python train.py --n_layer=12 --d_model=256 --n_head=3 --n_kv_head=3 --head_dim=64 --d_mlp=704 --vocab_size=8192 --activation="geglu" --norm="rmsnorm" --norm_place="peri" --norm_eps=1e-06 --positions="rope" --rope_base=41400.0 --rope_fraction=1.0 --qk_norm=false --attn_scale=0.125 --bias="none" --tie_embeddings=false --parallel_block=false --extras=["capped logits"] --init="normal" --init_std_qkv=0.0303 --init_std_o=0.00713 --init_std_up=0.0303 --init_std_down=0.00372 --optimizer="muon_variant" --lr=0.00712 --lr_mult_o=4.0 --lr_mult_down=1.5 --beta1=0.93 --lr_head=0.0049 --grad_clip=1.0 --warmup_steps=200 --schedule="wsd" --decay_fraction=0.896 --decay_shape="linear" --final_lr_fraction=0.0 --batch_tokens=32768 --seq_len=512 --doc_mask=true --train_tokens=213600000 --steps=6519 --dataset="wikipedia_en"
Each number is 500 + 40 x the weight over its row's rms, rounded and kept within 0 to 999. Layers, rows and columns count from 0. Numbers have three digits each. The size before them is the row's rms in percent of the matrix's.

# k: layer 7 attention key, 192x256, rms 0.0734, rows 52-62, columns 0-127
# q: layer 7 attention query, 192x256, rms 0.0709, rows 53-62, columns 0-127
k52 091:534515538365473500555500455435450447503530502502480526448517444496511506492460512560584466414486499527473503592433468430518492454528518556532483471523524504428436411470544462500500518529488466557504443473511529518489527478471511505524512428410581525540526470457462547515448565472461509525505573520505556512512501539575494585493490420497606531512463538494437541526499501521474555523582
q53 093:528531577512519466498469510430503503535503479455508463538547544451501485541493496460488491554495557453468498514506465588492544560488559523439506481498600473485450546469490520494503534435496494546448555481445531477506529531504509510534514495470513575435480550534509532524507428455480418498499498535525570468480536535505493520426515521443536559563536544529575503478503529580534496565493
k53 089:505488478504483536493575443564521600521543467484475550459539450560447543470576566539459502494466488547525464442484574519504417472489478522471449492507509502552475411537515483507487542593497505486547488468477465576511467464503507498505530553465530519507494506498552480511493468526564596488516476488416516531543469429517533476543460507427501520404578485445396473522507440461502455461526
q54 086:485563475454558521507524504512466470477416521509518513542527533511453548476480429551429480528469566505467531570501555499454475465492487512495501500576582582553511565538463454506442550581471394460511486506528465526442449498487509471558529517439502510540465540496529489547495548549539539536498523583409502539525470510561457459504514477482580525525527535489503467471548462535512458533523
k54 086:543518466503449542520498497477542522496517482479488529462484395538548478535549508469537572479557481506492469459552454520518564476516485520427542479478485416493488499489508493504514470387515500548493572461501524489542531530499470531525462471596433528577472564507539509488521474429464498490485496501509510441498591486395529506424472520519514514487497496537514508508444504494467437439481
q55 091:515457511520536565511446528562503491532462492508480457478547580539540461525475534457552520450520528581513512464481490422515509560491494527510556473524592471524513454519539466499549482558469548483516554500504491549515474492471565487517499535539540541464529496475477501459503505537496494549528504571493577510502553499478494505533490521517474376510466436452519519520471523496560526485518
k55 083:497512475476497505546501445482528471505488536549456510432457427518424490485479479439497483506504462445542562547459540579426496455491469523484612516540513463543519539538468518499447555509529495532506494460501423448469525485450468469476527488508482477492423530506492585513525551518537524509543537483523452482485514526545545452447530478405383480472533518524502507558499495507463482491462
q56 086:577580498457507477513491457527524447488487554436512492484488535526443525517528477484519438556492552518464568524578507524514509531498515451529558500494503470491495487527551494499482547500500423537517556504525540541567460486568582528541487486594489433427529488523514523433547492399437498511506574378489470506489466514614485431446438431487495572479561530465513443467523502444519449469489
k56 084:459491465537544468542534490447446523534511439511568504453463494483461511487451519502488518469463546520583405449484498474488496515435548496431517503569535499562445485523568551531529528501462558515464512450522529553469501471419484435479488492517482530492579517510481508480455500520537551530555499538475529445507550506490438540527520478521476399493505526476437560475498459525476526540496
q57 088:558472586458580574436578497435540538452424481564526500416480540560430481491512545502479474556500503523498489474549467482478541486482433440501458497458519532531403419483442456480565483518473500512456555463514565500560465522444651571508478438513515511499523453518466502500513460537516533500493529468550552567527554505520541498518533482543541543473523505569526522496472444445459472448540
k57 086:441552449537529475540488507515480427526464534427550552513543420493544581505432493520477571460530512440522533550522514525511443493560533482503551446540473449540470525519508470455530493484545449496489493487491469556521503459525432461505525489460500554481524547489478517550480502468496493479509572511491485451539467518507505497503472505507532527522487493390474573528551487562501491532473
q58 092:488479452555473462475518516567533541498498510557546508492460462428503454513507474530529464512466442475494450406474499554475501480569525520511534504442542597536535510482460496484500515480503502539471504551434498528561470524495554506507483521531451526541448498525395556400553546546502434462530574489406534526489491486424514445446515448484502489437518541519472527464497429477479507452506
k58 089:469481528501528589516482420519361464469485498493578533506477516477521491519474527524510550526492498427517487523590486493490529496524446548501445503459490484535502466546528416474457512522526507522530468465483434432446399499494545498518451472424490519532508518428446477532462510414427446513498508510521545444561490527537418509538504534526467423520551483485573487502508503498508585505467
q59 089:536515493554510498475486481459593496428471535447518478555450516506484487470393531477509399507477470399504456497529476458448443481485471444502541497510543503475510510590551543517481441479489512519478373463457535478542498458575520453554541463549572507423561469469412563495444580527534446513454501495536527482527511455535552463490539528467493494481475543462519477514494473502425558506517
k59 089:478528526429469529534547510548446483501492448465500495510527471513499495562577521461450524530492480525479500529538564591571515500492507538485509483533521530592458588484533439490561497590502477476535614516540460575444464498465432514519509485442581445569569459544555472505496474495427497494555562504486534492449459557480488571516502501439508478476546417517452479548517508510457520464502
q60 090:579488480459478575481481518510527521539505416552483483518504505527475464496456534535505501498499428496470531522577528504454492421442551490505444528508520536514499543491466439513568471506467513524472417511517526497484484477570513538487519544566528486457512447481531544499442487456487493553467624493563560487543473549467430520490465496513520512451535539546451524472524486473486447474538
k60 085:419476511474479444504484535511481483482459556506482527468502601462476555569499545519480554443586538499455515495475477518555561560574522528545537502578514458505530524505493541428400556498556460554513454506487494444439486540455480455526481437431472551444480538540500410469478566513466492519506520517462457490459517506429485480501505481492530579490488497424524503470413473491495475494534
q61 091:530512525436482454487581475493501546481506490516508504528566493538486543462530433454546494504491460484479538516493533574492514532435541416482541559565481499488480509459493414520588574523501381481581632412500496431459528502513478470403461486522533510513497549452577489498535426526485464524486530452490480500526509427463455525523543514576512467535519491428481435449524472523518538473464
k61 086:515477485530450502442482471421562495524472486487458497424465515510505502493521532563528506463541490495573505526529504466511444488577523556525489483441443516461505534515477566491511504526506521511475437523479525606427530511572520547550469560531487555508501515540569560515500479511556565467513543513513485498436485495506485460506497532467480494480555554467539480521466497392515498579511
q62 095:437486524547472505511445566441485473517465633482465528508519535508508500475440428514393496492556556431495495495532520496494508515427561549479502512600464489542536466391443509577462401521491429438451486472534445535402505530439437457591481498544531550529560489496508526511522508551543557536480514537524519486488510513489527515504468447543519474520522537523516477450507475469523518410476
k62 087:542463513511482553507549441514477458492565423512616443485517494523455494458492509461591458515524437551425488507454558503484531548530503527513533500458581470465427575595504545511474540505500488563497500511516522469492518499502500475518514557397479462482446489502536510521510519518440526504530494461472515504561437448459479528501504521441483550534434502547520541527539484469495473489453